From a checkpoint of a small transformer trained on Wikipedia: MLP 576 SwiGLU, rotary positions.
Each number is 128 + 32 x the weight over its row's rms, rounded and kept within 0 to 255. Layers, rows and columns count from 0. Numbers have three digits each. The size before them is the row's rms in percent of the matrix's.

# o: layer 3 attention output (transposed), 256x256, rms 0.242, rows 20-40,84-104,147-167,211-231, columns 0-127
# v: layer 3 attention value, 64x256, rms 0.183, rows 20-40, columns 0-127
o147 101:122080113149127131133147129077140151158055196138186097199113135106131170137119098144088123162071142121102199114070149189122124146165044125114081084134108087109078101038151126126089162089125167157131136166174079106117149098157132110137160190118140134058114112126121108121120146173199111094209091120160122148154130133037084155128118120105133180125115131172147102132110104151133132186132
o211 102:097175145121089189121146147126183105114113081126117179158154158217193107174147123186137156189128196138140115134164156117101092137139122115108127154139147152124120123119123133164154135130123159132152144085156086116117135170156154116115063138130089116138136153144152073148103119188106145163141149185113169078160129134174128123092109181136140057154147136157128138110183137054145118134124
v20 097:148107147140073148122132132149192115114148165164110105137205084117181158082135077165109157147154152075087140145129175109136139165110114135158126119135097121147174151082136128141177133097064161176137079097095142169138082082102137075129113136094163105165136128117092105132105138162080170191111106132086083107143165082170145051142139119121173151098165184125111147130150144139145133150102
o20 094:165189107196161117119203053127148109149125166195138101129094125167098082202109166150173175142092113192165095132120111146167127110112084158124092136074165150119094140137163104181123083119188103177164150086122120112108133093070160149092157095125129099145184199081090072171080108161120156148109104130080153131162144148097122134124150117144162148147173172129106165131129105071131120119121
o84 110:146083065064191125141097211070096092116226109113139133143108168120140146067154128112084123090159163099104157137136136111093131121181104186114158094185074088122191149108154128103107166147115157054139176140116187157138086167153124141194096155122089180113119080130171170084162111110170095083117078140134115127098100117152140120150162069122159145154112119102088113135154106119080120114073
o148 098:127102177132082198107075107117124113092146126078098120101145150162072141090094111084121101112078122101138115119095168195139119196124178136151179085111100123164127160127115117121141148145112095105096121087200114104119061112154109095139077141121143121188125165183133159129139174103108114200149119106192112083076139135132140117182089124137101075122113101089179100144102121200082117093128
o212 090:039214167144072117128128102156094156116051128076135133112155140075139128145128157155111142119136104170128119122103086100150107113110167064129093168102202194171122123136052139121113157147119081130163115159106140127107174143167099116133171141123140196103117113162088114112191067124182088131134141144119126151133103099141084149059132146135109122125113119178118115102139157049096142150206
v21 108:093129148071124131089105094173158153097094168112080119099104094151193187054115117127136115131186145134172128112127146104173115141178151115105111045065163143166112101183078112123177177102118125166142150102154159065122136127136112089143122135144132096145095078123160145158125088099126138154146103204144093148179095088140147108086083164116033190152126128074124130097137121183086140133142
o21 095:131160140089140155159110128119122104104149160139113128110113105091125147188128074096134172124163119127170220118142184109163126049102120156114141146109139141138146167085100117104146127114109118080074158115138116061186160211161155142092141104110114112098146134156186125182152140138094143157108131192068108153210147094097114128164120159162145107113119105081056169165085123161095140139181
o85 107:122129144171021155168113156103113115091140142143145097129150109172101097104098175076158157155122114131146110082097054163132113200145063118134124130167163156112079089124136124073106029130153136214159146151133118141082138150119105078180129116127166121205147075144118128129157117126092125145130141059155182114080136130097149070114091150112184184119050116168141136174163137143125143089118
o149 111:106142159118147106103173102107163151144140086133075138153156165146130099122134140150107158129091137083106031173120146195114124168132138148134152156155092085104153168151166135155112114066136083134135163090123129180068080127074099132105070132145135117050111143129101111089086144129168123125081091073151157155170094133152081167089096109143140079098072086093107073091078047136133090104084
o213 102:109119085183154083130122121148098130199142104110151165139132124126117127166095113140095107133101135156091113131144081080093171128146106163131122141106135170082100119107148186144104173203133130058109077150154126109109103105098144171155141118106141182071140169130122166071136144093119124084148167154140070073080146165089118155124157096107067161144174167134163181088149213069176104156097
v22 102:161048111118109115094145146061118117135172154120143139097093192142076089147196096123161138153158171127078119090177162110126192163096064173095167155183105170154102167067096167108137146166141185119138116112164148100125123138124126141212174164130152112176144138133172113108124129162120092193160115135133118094113124074142155181157162059157141122183158134111188122123183179126150156131143
o22 092:138152156158090119109115147143132125047117092108131108059149148144144132113128109123189058129094162137087116139136089147112065143154169066096065136138084076092190125106128141157172125108138168111119139070147095087046138107136159103148134070158136164119162088140166143124162071122157179098077127119102086093157035086140118101107129092118093152138109077121131130148138188214149132110118
o86 109:156133165074131121138102102163166183141126149119087165088118088139152133155120152139066174094106138092149111067087146148101219119126147112107127101124147188143092066164148128098147132125094098119142117179137086136119058122175100153094082148139132128134157121171102077150120172074148174136111104090128162128201189153095126134128170114105128138091183209172099167091095070113089156081113
o150 105:156121103069145168108103173126096126151177118157101125154132104168092128126076139180120129149153136168149132115122153172148134103072114146097179108117121103127160131104151108127102125164114154159100108098142124109153136182088110145123177092072128107144116126184151088111162102174123126090166201153140152134046107062144100079151166152123081095191166171098163153146167124098147090120139
o214 096:045131117167102131087120124174156095159108143120108092181155119155128101043106172057094063108105124085155145142083128076158100097209148118195118139145171163114106166133111131104139161110173056152164112123095174127149158140137161093137146182176129110131147195081087074147060167124083076130147089193147112135143180128139120117182089099114084143116101136115139107170099135107116142168133
v23 098:175089145119130146120077106127064142174136083125127062094136100144136117133116168148124120103169178169090139109179163109073208125161139052093102144038144132128160097102100157059093113119166120124113115134151111174108155090136130140067147147116100198140131084088099135149108068106131128136112172110093056122111129102192137195090135160116141120137077148124108172127212116149137055123135
o23 088:130108151156107072169154149149122184147131099157086090108096100070092084171094113191153140148169140170142115114147104149061165130101143100102097135095109084111111085078132119157149125081161182117097166093111150111038110053121115120151122178116117133154163142094185101054174170107170153161113155134134160127107100099156129121139090162129132128092166135156144137138123202169138170141139
o87 101:110159184097158168155133052101137129128149166169136156185145192136137158127114168137126140083107131085063062135138099174103117156137139157143144108148069107104123144179135132115119161110098103087171088102205073133130090147165113098170060101168069143111094184117118134096128065096064079096123178179143135071112172176118086177088166141175154126164103127060124122071174096131077132132101
o151 104:177130151140118063086103130123171138099113095116108121156114124163175100142164076116166159130091143079153134089110121049139083080083077107114107129072138130209127110110088123136082133166101100162101126146122082194176112103082107114128190126119170101129117067117133143172112134145101174081081087117090111199086120177101128122139120125177137136146174139167128106170153116139139086069135
o215 106:107166089124133207173087148086116082152131136077192179106200158162140111086174144115110066045094158110127199168089119135181133143142190207117117106150144127119112197170125119128150140153128129136098142128139203145139133104122169144162111128118178075162132120178143152135172199176112052114170110121148127140152098125167184097128117042048092063130137128140123111106074116134138109137119
v24 102:113135133083170160109149176110049123151093132138152173108164107138089072081149108181127143160162139105176142122135128139166118100114117130173096081119082121073078161126094141151182153088119153109118112140150157111128075110113085128124174047104105128128085121087105131147140107131133109063197208110116119098154159136125145200105077171126129074187139150130080097094122090148176130106118
o24 097:080092147095160098141155106046164144140148113126159114139118036098117082152121104122183190128118086140121135163154116148159131193123138111055084144112145109125148082157119127050142130150114125106101140087138125089051121109176090132107096130171095156150131156131131095071136111104134115178113178125074143116145136068130108114080193121112094131140146168145107154098096118110123187104088
o88 099:149114131124077124142079119188119128089150051128101109137147137059134176138110073148103107107107157131121128146113091105101069102143155133135196112102093144121074130102140147143168121096202115155120093115145132057162180119164128090121122136155117096169174128109111138169093207157118189184147096179136148097140106126089148117144152140134120126103137079098116164127154157137131124065136
o152 104:072161172158152133075157184171098115180093092114152145085119131138118168178093165145110107089155143147144119151134103107139148104127138166154139159100145184084169129090164114125075112127095154110160103175092108216105086172060177114150184102089075132141051123157166140116153108103123145094157109124157150094095118106168098106155083129119136145161112117137155069112136071171159170119145
o216 103:189127118123115089161074085072111095103109170170080150151123147169200143115098155101140167167178098122112117095196123117148134147138118134141167121191130172158166164086133091182113160167084118139152124129114152140198092131140103159138161136137208122180156111144120108160094104140131114172060120097147109132105098121137101121108095117154109128064128100100160139150079107113104072166208
v25 097:123184101184169075144161154075124076169123158135164165136109137179152141185101141107131149139138088098171124122172165132091144151135163140135093102166100133084103107151112131124153151122143136111090138155098155160155136088100146120167130142163138103196127115156116111177211089096147121145137109122115171127052115082137139159124070135129172126115208108155183123157131113181146084141214
o25 089:127164137085172140135121145171106168150094140147137122183130139128095098115113135165133120093099193132153124148109114102118115133153120138096074123081095139101165167170169062111158147140132130123156159114173134106152089131111117177112148118174106080111135136103151178106101095161181129110105126110092087087169085160184115164124074110146131118132060143174105118059211134096092046114107
o89 098:170067128154094142136093100153098113109134165109096076061123132166104131136106142176143093170150077070110168127112095137183106124098158126150154148138129104100136120197151107149150095108142111160131062085112105126107136168189067076168124108115129118071170146097144111087150129155087153145188094079145110120149158162114147106188185142130103134155123113118124118095039099151120155103130
o153 106:099140157128156119102162143088137130144111158112135133102137135077112209138170133141086137142138108150156119128134121124178124148141059148089182052093172116155122136124134188170063108137176107117161145169095173137090174182156111140202147114102146182132069162184122117167129147151165200184086116137133134110083187137128122119084157099176189081103164128141171118158129117110165107107074
o217 095:102120101088084112179128153102152134071165143131139115162122124135165142069114098089161146149111093149117083097127114171129163131171166131210125184112129163166122109063144109126162085102082121120082121110139151100161090076106169135054113110101129142113145096105090108109130186127132087104140149142104165125144095105087151140109163135116068196163122096139088185153110156106139130127117
v26 103:150156121146103144085077149071149127060174053161104156144159135098164122124127086080076141143117115122106139138138129133104127128177131134057148109225128094102087168106109093116138138086124164081125122094127121065150112107093097149172086147147093186135146106087133136155229139113135154075139124129172185162133117138099146192124091132127166142087197137085111165119065094104161186112131
o26 091:143104146169121147083102182155154055143158084095160121146112109149100132153120125075020152124140125070118108141133162142092152087167158163081134128087204132119141119125156082198102096131114177118132104099090153161085130209113180176081085130137163060112154134145148148151117160172189119137138136144052043157150128120138121146167145165145111120094109149134133190098180124191108073084108
o90 110:131088156109155104144188091121096175179111145163141148123171192114155112059081139107168121139112128140114148113118148129121121130142078175141095117084140154111119103146121062141074130082140162119168119059206134131155121114158107045122142078157162157121085109125095104142124057108135148153095104131098224142147145142199119142116191126086121086162132095120122088077156123081145120165124
o154 104:106126124090134087116149083106106153101105160093111096186108151128164134185153166203152072153105108139125113144168128112166143110082143106120147141169077152121181148163101153190155118113113056086090202152117103134133139115097132197123165095117109145151142130120132159147125129121119098167072142122157098146149080108088191182134100171107158139204107122111164176096132079136079134155063
o218 095:088177132086162171188137123133183112081099166156135134117138122134090153145170103152138131117171155141168101134133139102103146144112100092143115136132126093133150077105136161074133100187146118156138103188078124093174135054103112112159133117099110071132170107094087041073114143151113192127173082138140074086126145157091087050131071134130115144095132184125138095191128176158140130114209
v27 100:184119109096162141147116141137134130152127152111121229128147097135133159094106136151145080072082087139173104115111045125123170088087078135112102113076137184073154152096122110114166174199137135123115107131130115081146150106123135154134137135108086139032185098054157103177167125081120100094131108146123091133135107112128105090151158110160080155149137113149151168119095172139121113171102
o27 090:088166157084108104163144124192104085153109147141094129123189094091135098112146101131120165128088122139131161081173111173115143073120166142157155131117125079096160135159098089147130115138084176134123133126121151157144092121185127166139072091136106129070146073155107100148141180089137088141119131171075095075114138195123076134090148203100133126089119082167155087109123206103208112095062
o91 108:140135130135137161112127159137126146094120085129120113143086183187122123087095190090153120110097130094133129151209190117096076174113106192148156144168075130129108163057128106116159097114162080073105151143142118126102169146109115166083087135103106136139094113115110151120116080164138176090088184088154103139149177118062154076071129084111093102123174198174162126137151150147131115145128
o155 103:123119107183157131168162174092186160119143115075150132094112089142110172111133106118125157109203163093127087143114189091107127149112144103134135117102136141111175156146164171052168142109096159138150051125075149116128060078115136096164132113149126126100136186126133216091132125146088132115084160112140211056094137137137126135198133131174094188133136125109091097129154115056151117117165
o219 102:114075117112124105108160046113141085141156106156127094125060100104147132182147127116105068170151168161101134120042059130252184107163117103125116102166165111152131144164131171161158155101144094145152139167144100128126173170147152107104160127144127088147113183118059134151130125155158168163189085158135139159091092096142150156121071099150157114142113100124086150124085016137095108086207
v28 097:193124088086181107128093115090151138160058124115163084153103140087160092120099100155147109156075061167152082168155157153176142097073166170148140152126128139040128153111065093163114136150121114120151078116152088097114095157162115116155100114133089111104120103069124079050147139160095113134125143172108147121102156063115106118132159137130146129106149082199156113132083122140075096136115
o28 090:177129131130089127143166162126100062069147158124069137133184187131169136144118141099082180110126186137147141132123141123100097126120108146109204120113077123147082151110139119138094107143125215159115170127116110162123144102096075190131105110102135121132183106147133076128147079135143161146130111176135062162121144103091121091083093138128136145137119221115150130103122164122130114145148
o92 090:174140150148086188047090104146063105138182132159091103126117156115124098173046147125112076098131172092165165147190108131129105134179047093118193098172102127131195097111137192132135173019169189129145114141183098145123120116113130143079102130140099123108052110188151096094111138153131124172112181100136127140150106156121123140114152122124087150146137113103172123116139117123097076138097
o156 109:081160124130163100090075133169141075096100171131139133133142106086129186092142138119182047156130124142121131109101159154164149180160139104121121140099188125139155167145100149197087092201133128117137148080074140081112123152101102107149156201140168138113116168103177155080097100107111175124184163124134144187151144173156074135100052148122133113136113144105079121151146156114097138121105
o220 094:120127193168119130143134101118179148168121062138169111114095073115099136079178114186100130121188147132096113090135109159087104125124088100195063157164095167117113124160140160083120115119119095123119151160157139109131164095164133138100181065065120114168175146129084167156147144057139027148129131130140139112088116096122181115176141110086153134072145082121082139154127105135197194091163
v29 108:121110076130170044110102100132117128150117130155071121129135179184100143148118141121097160125157171166132107161170143120141163062173121114156165119199177128166121122180126132148139078093173114151133145139089184138110086102133144133165122072103134075123127107166083171118139088084156150132202161126176114143159127089040109139132089156114179135125132096128155105181161103067105102181132
o29 087:108126130132159060112148091170111151109122145140126174135164119131071119071133209136180094138128166109114136097156129157107090147140185125135163082038133086121130100087153125180151110091136099118144107151127129164173106164144121105097109162075047133148099157136120146059134143093126082166156086128148117127175134163055107100121127125132158079153155142138094143087121165129157162149126
o93 103:122114115162110132078117133111197117065110117166155161120092157090199140176145153161069097160200071155148127081130126121120182119154087158157170132103121070122098167113143141101115105183173117162128131135096133116108141157112178139140146143112095139141061104079132147140132136142134187103104118183107127076132129131190134148135113104140101157086137101169129132169143136125165107100087
o157 105:163119140127118135156141133128058096158147119114115136085106123103156144177101125135104170084068095109136126100108187117137164125156084033124109140173148119105122164177189085135126108139097146142151178101110053146126158095084119149088134070164114158159134119122125141114159149133140099140084142131116091167110114058180132158135114132093106152133131133154114142161100120154120093135136
o221 102:115107134123158120182110164130123123168117162085145019122146093118112111108133103082145088129151152105145171103132102108105109163133130192166098149160089208121137116121086207130126156100073137122114084077191142112090152127104152102109114113203165121146147143146168136153084147140142153179176109086048134137111159110159134102098163142154102130099122152095145125106114100140127163162131
v30 097:137087175141127133191089169150159108107116053120160103168111174151165137149124150142123124072176127104107090112097140129145149116132105167136105166055109156111192144136135173138156089122106133160119157119126120171061183141107140097150097094134134122141127079217138115173092115145179147068093095196086131134084169126150145158098161100133120147130093137113154089154167089167113147155111
o30 099:149167123112080124141096049070099145101168089104074132071121163199092123126143124122139133077150117126099139111193101150114119149154125145139131141155155162173109121132086121093143153150119142130116160166061110124124131172163077100130148114069111168141135115178113184141148143142156093140110126126134093139153173058149192123098111128104164167074102123158114190153109172101118130061181
o94 107:103123172147100107149122124120144104104163096169138122191146090077189191111163101148097133151135128104149158120147044120112136083151168133097158197140114135131173137137145097105070167153129109169124158127117138149113175125096180161141128131139143057158104119086135090144063066145154152129116179156102109115133145096143073101139074183115151073145105112099142145097148144113150104234158
o158 104:117135129103138175101116188166134125144093219084174166131152090060071083087058126120197106107135127165128136139127158141089093120111139132159104117092132120076141103139121122121104127123133123068141066119166161099073173058101139156083144179123159096101137151127082156146166175114110140088134143098149159124086138196114204123143130156098133098072144120111163106109134126137130180091134
o222 097:090096060073109145126199135136156124128048148201064136094112117140170114152114075109086145176128156147146129083057161137205108106163175129166151112164128119159141094128143139128112087121143113101142113162151118075172091142117109085088113134144142125129133114107152065074143146138117139149182109099119130124129073186116097178140152086136079144155176114127107131083153134144096124139089
v31 099:093174117170182132192159118171165119127125136045122162118182132126143082122114127167083147099183100088101118163147103097133093115066114197141127130172153080149158166144105105084131089125159155146086112110151139155166152136113139116086192131103126146103149106114197211124097110144125113156109129122054111149140122070087107115143096192135147116132095135153160129155147149158097208163134
o31 092:117091130104107165132094123095143176182143088123150210184151140114163147118093152136121160095100143084150102084085146184129129138178137136128160145114166100115137075122101167158105109171177070126111110148147130101064103085178159135115117139146111168151150091106167098102081127147139140139116101062111060135108185145202093119101152154125118116162175093140136087046103070154123179133099
o95 101:165179129145169127116150133118095067150130128198128122127142111138150166091147069118086118155191167145166139065083131070094106094133143131131082099160074140123096161145145127137114139177095200143104107172158145148123133129137109114102134148133089114098123175125034067137087130092105078108102166095078096164100130141139149114132080131133112138128090125106073112171126092132184139143095
o159 100:135099087107183112105136087137155180113145106081170064101128174181118145109164093137136133092106141137076107080150126086131141157114151093134152139136100121117075170106155168140155136095095115193057161124091139062135145143131152123153131127159133077145078151077121129130171146080120160106117189152151184141169115142167125081128122079113065162053110134162157171138075128106142105121112
o223 103:122154139151110130120117165115093112179153199173120173122101064071107138157121145138179078142113107142100124148136140148133119128098034110102174152147121143155109128141157060133122170132177123071174120125113105173179117167092109095116118114142148111167143122132190173149172132148153125154177079143116147124113128102091156093102138081139161146207161138121132159124153165052119124114119
v32 098:096139101073121065115123094065157105091192115141049175106120179119146120179061128159142139145125089094172139170123126174160159168148142175102137079088075083113123064125144135108114099156173136123130107118166150063135122119112046141072109095151146194112164150119124105116108122160079128152129114123108127169120097120179100154154133081114157125168137150070121170151078165162095099140124
o32 090:151171135192102125077133110156146158116108096094075117154169107088087134127123130085174216093117128108156120194146189146195164077126093099157103180127122159096152173135142106075160092140086143107151063119160108111139137127042176167099130136151146128132127128146134127068133101119096081082107125157096145118133080145065118108163123180102096107167094133102170145098120103113111069125063
o96 104:130110114171120153207138164110104134169117133095127114146118114194176137124116132158138101187085201124102073110127122121105104187163142080150102063118137176097069113123137143133153199077134113173082170142109143115112132100143108086153128084178085053125144130184087124213155186115160149144102165073139077170154128154131158158117186141127134128093155124169137123107170109101104120112140
o160 102:134184140117137100140115129088129139111116185120136203125147129190153119178158122091125076180147101168131132081148102147062117114099106145118151100138165124160126076107127139113055066173158181074139161126116098156149124120179142191073140180117146146183130137104164145118164153120096109113111115087111136057159148166125132104063054161110104146168134128189082151157166110116146173160096
o224 095:076101154141167121120121134171132095121135129112208134048088135082109152118167121118147118070156122123114119106083139083095111086105187118111178152119126181150118171136133127194128081140117092115121146121106129187072094141129131118134093104131104097057146142106117117120148119152162186137187123132133174135098124123117094165097091164166124089103134119113199079109169116134192186191159
v33 099:115100116102155111095047167072131115119184094132142117130131090110133066106088107176115127119107137093138112122149114123104118089092200132166106160092149110168088102139152123125085155138122121119145151110107085103124146141170202074125197166112160182124125110148141157130125135139158137060157142115142092086155151174188135188098139106165153162102114055150132169093112063130140118120159
o33 100:154127122088176100137160147203097186115091125137140107127138088116134130100128177077144121083161161134096120068075150067136140139176102205206172102159153110175095113077126137173137138189148137184156092107099095164085134134093060149116135113205086122167104143112142172102117127125074121144114105095092173146128140134167058097140207119142152112122128134092082145118088110117102157116095
o97 098:195147093122065119135142096133099136144089132092131152096130138092143097114176161104141108053137119097107122159088149153148079213106129085118113126113112140130121138186140139122110103120093176074104150124196142095087099145102085172150091135108140084129135174083178120122171134171173135090157100131137120144104145135080163134123104152123150123167140140193118110113187159104119129183118
o161 108:152093104139185168127134103092119093123143111145094134132123155117151097206105117197169152141091149184141142114138083133109132085136132073191136081146122159196171140079106068149069175091167125139143123112101169140158155138160109138163134087106139173144122135158099080105116066075094157158169195117128101111174126135130126118095048122083126137082129110095144132090185142156133145149112
o225 090:125159145160056139094136090091131153137148140158107118085129151158098179068129122111069135137155107120113112176179132147141128180109152168060152144141129139015163149137115165076159108167121118097142105134144119116199081113143174103104097174133211135087167111132107100147105188073122130148087122190192091123118115174090192123125124126165115140166149196112094116141130189210097105066172
v34 098:068143143123096174154189095109122103109084129112193152161128086123133181164139045139122071160127163140088115134189124132144111059102113073117096133134161071105110089164172139146082148072122141173104063185125154101114092203100151121121131113125159144177093131164159117137170126119086128214106124167124083099110114139159103127180151144147106179222134153149145127142152099134135070103122
o34 089:158170131138145128173107120148101159099133115105188074164158114103142069122183113130141152134140029117159137160133117178141177172165134095145128104130124097159094076127128125094146109111121126116102127151153116122148081102142120115091132145149188161131096147154108103112129154106086136135072130165116122135123132176110142152117125116082135063162164072112106075156101122160117138113082
o98 101:103110142080134081153104091129104124165122096119141136121082116145106112155182168147130109179138133121118156117136135141139179135113069113104065114086083132092125125128113161132105155172163181137195155104175136159086107105146130126105116120150108189109101080094106128130113117069103101163174114096155184125144154044151141097044097178117127185081047155120143104068181090118108114114152
o162 109:128095131175081150146114129128171100130181145098090170109110093157117167121078122137158139145094125129168155146111129123156108125157109150145167155142181105185195119079067138228139113152141141173114103119083118100076093160159088106118118112152175061139156124154088094185111145123159162106132101110160092146130126148134118112181145158191153175140140154115061160155117131131173200104183
o226 097:094081119119155158075158123080123124094101157157092121067169181102124115153152145103122133007139143190136039115134122104066083162090167146126140179139135140123129145110150070098120147135127103047114153135107117085129217130098085155119118175099097120118150124050135138100158132166174095105161104123154164171129121088130094097096103065163135099091140118107152152146140170135132125147104
v35 103:142130116125105110092083121102122135155129138155103100169161093089147114129150114151122201143099100177184167089099148097124086058115123104131174146118090142102124214128149095106141176123168101117136118126154083119151144096150137163128130176099130111168146153161074187099123114121110122184092156076199170149133102140079071134146119107129093129176094131136098131126111145131117138075102
o35 092:148121118137097136171105114082132115165122094133130147079121142078140120165143124117131165125135154126190145151130139112132118101139161131129085089052124106164081138124094061139111128090143172169165102154107103185110130123142105127140130101139069162105157142147165111115109124117121207092104131160180144098138148186118097152100106138137110099179128149113112124173162169135158178133144
o99 103:105128151158148194044166143110147077111138116121137129175130095108124159132131079160182084074114113104095132155150101137155167173138139147129188078143106197164161086147037093139083131106155149172151126124115164161118139154173158071164165116085146154191124101127126126121187127089101079097179155075112117107139110101136165080156127117135167132124146132107164120149082143154154095122135
o163 099:087081090113109082153170072088103182147142117111161224145184105208106093125088121149107072088096108106132115116164107130101108101092133112101113171143072131089157147143181109072180158199163100149089170125150130114195121113112105192130095172105131103078101120126141080121148177067128125102135097144086093141098122092075187129147151108114129106116118096172120125177104156122110111140083
o227 102:156123102124113152200086109150168163086108155147123116117108189177138148133123125123121094202147093136095094146115151107158158126126123078174123139126166190131169119110163169177110102134064117119127157096124098106146119106103176141101088091183135123145147160115122175188098094228127183158108128122076145139137082114119146133157110152149126168098121145125076139103088082146107112135135
v36 102:106111167182124130162140128172102158150173191108146093091115113159115138122112135124061170162074090157101133163147152063133090121165128152194118157158173109159119173165163171194129107091102132066131088107140090048147104125141146068092107117171090180175134130109135122164132120120133145221141188124155127119118144107182118189119156152160088127106117136138138159109182097130142128133135
o36 097:055125185160068078112132111136143216149119137183109114154125127175106179083156132106174190098125158119159139118151100114154136201149159146099150083235112140151160135125075069130080144141169166121118099119145146091122135135157178192191162088105100105186134144152128093180072139087083146116103108094151108105082115115118089118135102126136137141123168090116117166169114102136196114113175
o100 106:150171160119113143118140127119104109139110116036159129092119139125079077141110129117167061169098104141180088148094122210147126101054101159090138185124181134160098140135119146103155144111134109098146112134115120138126108143108088147114152081207127165141166053104144106119113129102172138111129111140097155136114122178124218181197121117107114148162097076140149172097118140131115147108086
o164 113:133083077063156119148165128139150088161111110172103162134091118134181093154134119096123125107120151146147163109104123102081148098119152141143057154085148202103100091098132103081094107175139184183092122135142139172099112135174145072133083095035129154066119137175118103051181136120160105162117156113078104118125085148144111102083176054113118124126061168186120133132137136203123101093151
o228 095:116147124133130141118095162111148055113127137156134142116137182098117131158112126183101143097195120107134100172106183140108145105166093057138124172116157090106128154139152157161164102145136072137158126135172086110201189111071109117103120102144141080090132130043083201129162086156144114099148102153166118168177172147138140119101118163138128088116153152090076097140080107030064101164144
v37 101:134134125118157167096132124123153113086081109115127097131092160160161148135173148109104131153122091204127149157118093128165185150123120088126098166170122147123116104119117150127229158093120147154118095126125090113153171135128124191144098136165083219089099132091151082137125151081109098117149138131045154117169106121167149110141107120128195142162127143092148084079058157110086105051164
o37 089:126114115079144124121117119119159088126099192103132167111116150145105137153160114208132181145135172109120143121125114139186102153152157157125107135151162159201111172159166138167108113130161105152208154140147160125140159127161143081111142126162175157122139165105158112171106137093066108167123152112151168132073093071167140177069168147092174104080102162124131084162086135152143142123118
o101 111:099149123177166090123090145132094142139147129125166093096106096125173121122076078127160094124113104123105034157155146109089130166171132140163136095093155098109096111097136132147085122134103204159099103106128120077144073117085165119133147087107158101110132105123077169110171140114103134171099136139097149132161145130077107143156096092119082118095117115130126115056160130107063102113054
o165 102:117125101132167190105140095098100108153095153093184127152116152113095117124138165112103087156152099110132169131137131157180174100092114088169070124158114081106113094176134068101139110079157088106135139128116052133115128141107115086154202130099121123167085135165121199144100095122136155101154133091162144138102108178107129116171173160145137145169120115086121213140055108096115104206203
o229 101:140168136141086150192122159141150127093135103146097106082180128065155100126099125125148131103116140131140090106100120074120136075100126169103159186076067171134141108075139170096111144173132121105095142150153178178130116153124153189063116126100136093155130208178172100069134135194133086110121076101117090155142132143145146087145109149133080135120151071150115105104197089143169154120143
v38 102:115126166129058144137143141111110122119131127129160133100141146105111175142147052158137137106137176080220070154112141082100159107102136164165180120164116113111097128107179180095142133203116079104162191097135091130135148147079081091129170140114141163178130087143138134164105101090135144112102150095131099089185088109130137115115090121181095166146147136117104132107134126165089162099056
o38 096:147176119137108190104093042171183117147172150101134096194151138110171110148132078085164138128090167141173133117133177166177178115135124131155131143104148069134084106080057104172145115141158128141105086044157087134126149117138196133108058168130170199081176179085122132143190102104119118089138148115185156187064113120099128128120179145138086112128171070061183122175109157106134123155129
o102 102:094061137129122078155166186121138170102146176151098132095090114120087097124147150111073134094189123154147198063110159153080121121130117115181191135086138175115134120121100154115118116104117112108131121123090085147142146165177149078136052122080131108139113133104117162117159165131119171154119166155110146158086086140154149179092100179092106185080106132188092129084181118130115119138174
o166 098:124117116122150154127099103156147138127106140115147147072123153060081180120091125153144046127124136133130110189132104088115138102076150145123074121136103108154183099165166127073121129144131126150076129099096205154129174176118116225123121122141092089130159100215162149103113142107045076122172090096062089124133088138153087131126110210090138137164103106167111127156206125179178110177100
o230 105:139114114165127114115168119145125112071111096104111094195140131146124070148177193157150196205132021167053121165066073128198112091159131141070121149180155121159111161102156097129111112159143157109130138167164127073120092116102079121129149120137102111147070156112137122164105111083210116154129155138148133112185128124079148081125156074141165059174118115072103107120057115096139148135085
v39 100:153128139142194073179101064161128124103127183151196107158186208145157105129107122115136128141120163080123116073114053095149171086128027133093069109127132112116098126120086132127117100121118121152177163110170080120158159148105118081148130098150115196160127143118157130105052116073144148115162153057141173102132177108125154205119121112125108165177192147157102117115168118130138096119165
o39 091:114152133107109097110120155091118156154097144134108080077081148149060149129116079130148111118180150120160086123155231138085110166162106120129097086075105117159147108121160125096084105122119093154110140108118138180070093128213158134166204101137162138088103183125114137133184131133147108127093121144129075074171135119142109086131172070123156123200132140108114139130104138165097114136122
o103 096:163068164124154132115100171097141123137118097149095103088128101080128106062125126144093145150059118194171054137103156175153124140166157138152173154104101135127119133125126077122158107110127222114104067112055161124153170137139093123125157140161153125095135125163129106221086125164139150117153094159089087156143103136073145162156108117091127120091101069117091136162142133192134155112062
o167 109:132167107149181114101164130145101140078164181126106125131110189107141114125156167133076150135087092098109180205154050148159144075104126109109178120192137141125150123089098105111081144167114133128162133113152068146159134082082069147129108175107136090160123088115130171098107123105135153089139127106123111165062117150176141119107104181145145170114188099163117159075115099078106191174162
o231 099:131113113096056138161167103160137115133104132116172202113093054186146076184098168132173093136087140149100159105091178111122100209084074133142143176110116068156115166152139176105174070109166158091144128104095195079091160107116191164058076076116089140163119064117115105079151143117119133137158163142101154150125129129065126123139118110141125110156107127096168144171117103140128143107132
v40 090:103163118126139184172083086146128114153071154099132143130098124126149094179144096101147153154106127120081167157104106143217067115099152119122119154126142144158110130120113036160097126092104140140141165126102185147092150080147115167123155144139118167137141099086167164131109129162157133150122123089133156175135181116195159106134073189135108133189139132110104141085101152099133204095092
o40 090:103123088190145116072125117078135066120167135152079089129143053183132133167102113139135176202150133121065145116112115085140136094194160172134082173126104113087108147112080185087157084091139172101111063150099120111113167121134119142108113144117169138152142173118139174128119114072134090186197089121142164109148124158160116152103125103101145137134153116124132054124156095176076151160145
o104 101:128107121092097082175102104092158149103148174130182179073090197111160091135162147166071088138127097170156122179126126141111080111103105126116138135130161189076145127174107103079053143146074126136174087088186156158109100221097139136087104100121116092142147185179076056093150108157081174115138146123091129084080096147091133113082191183152133120144116060129161154194101107136136143073159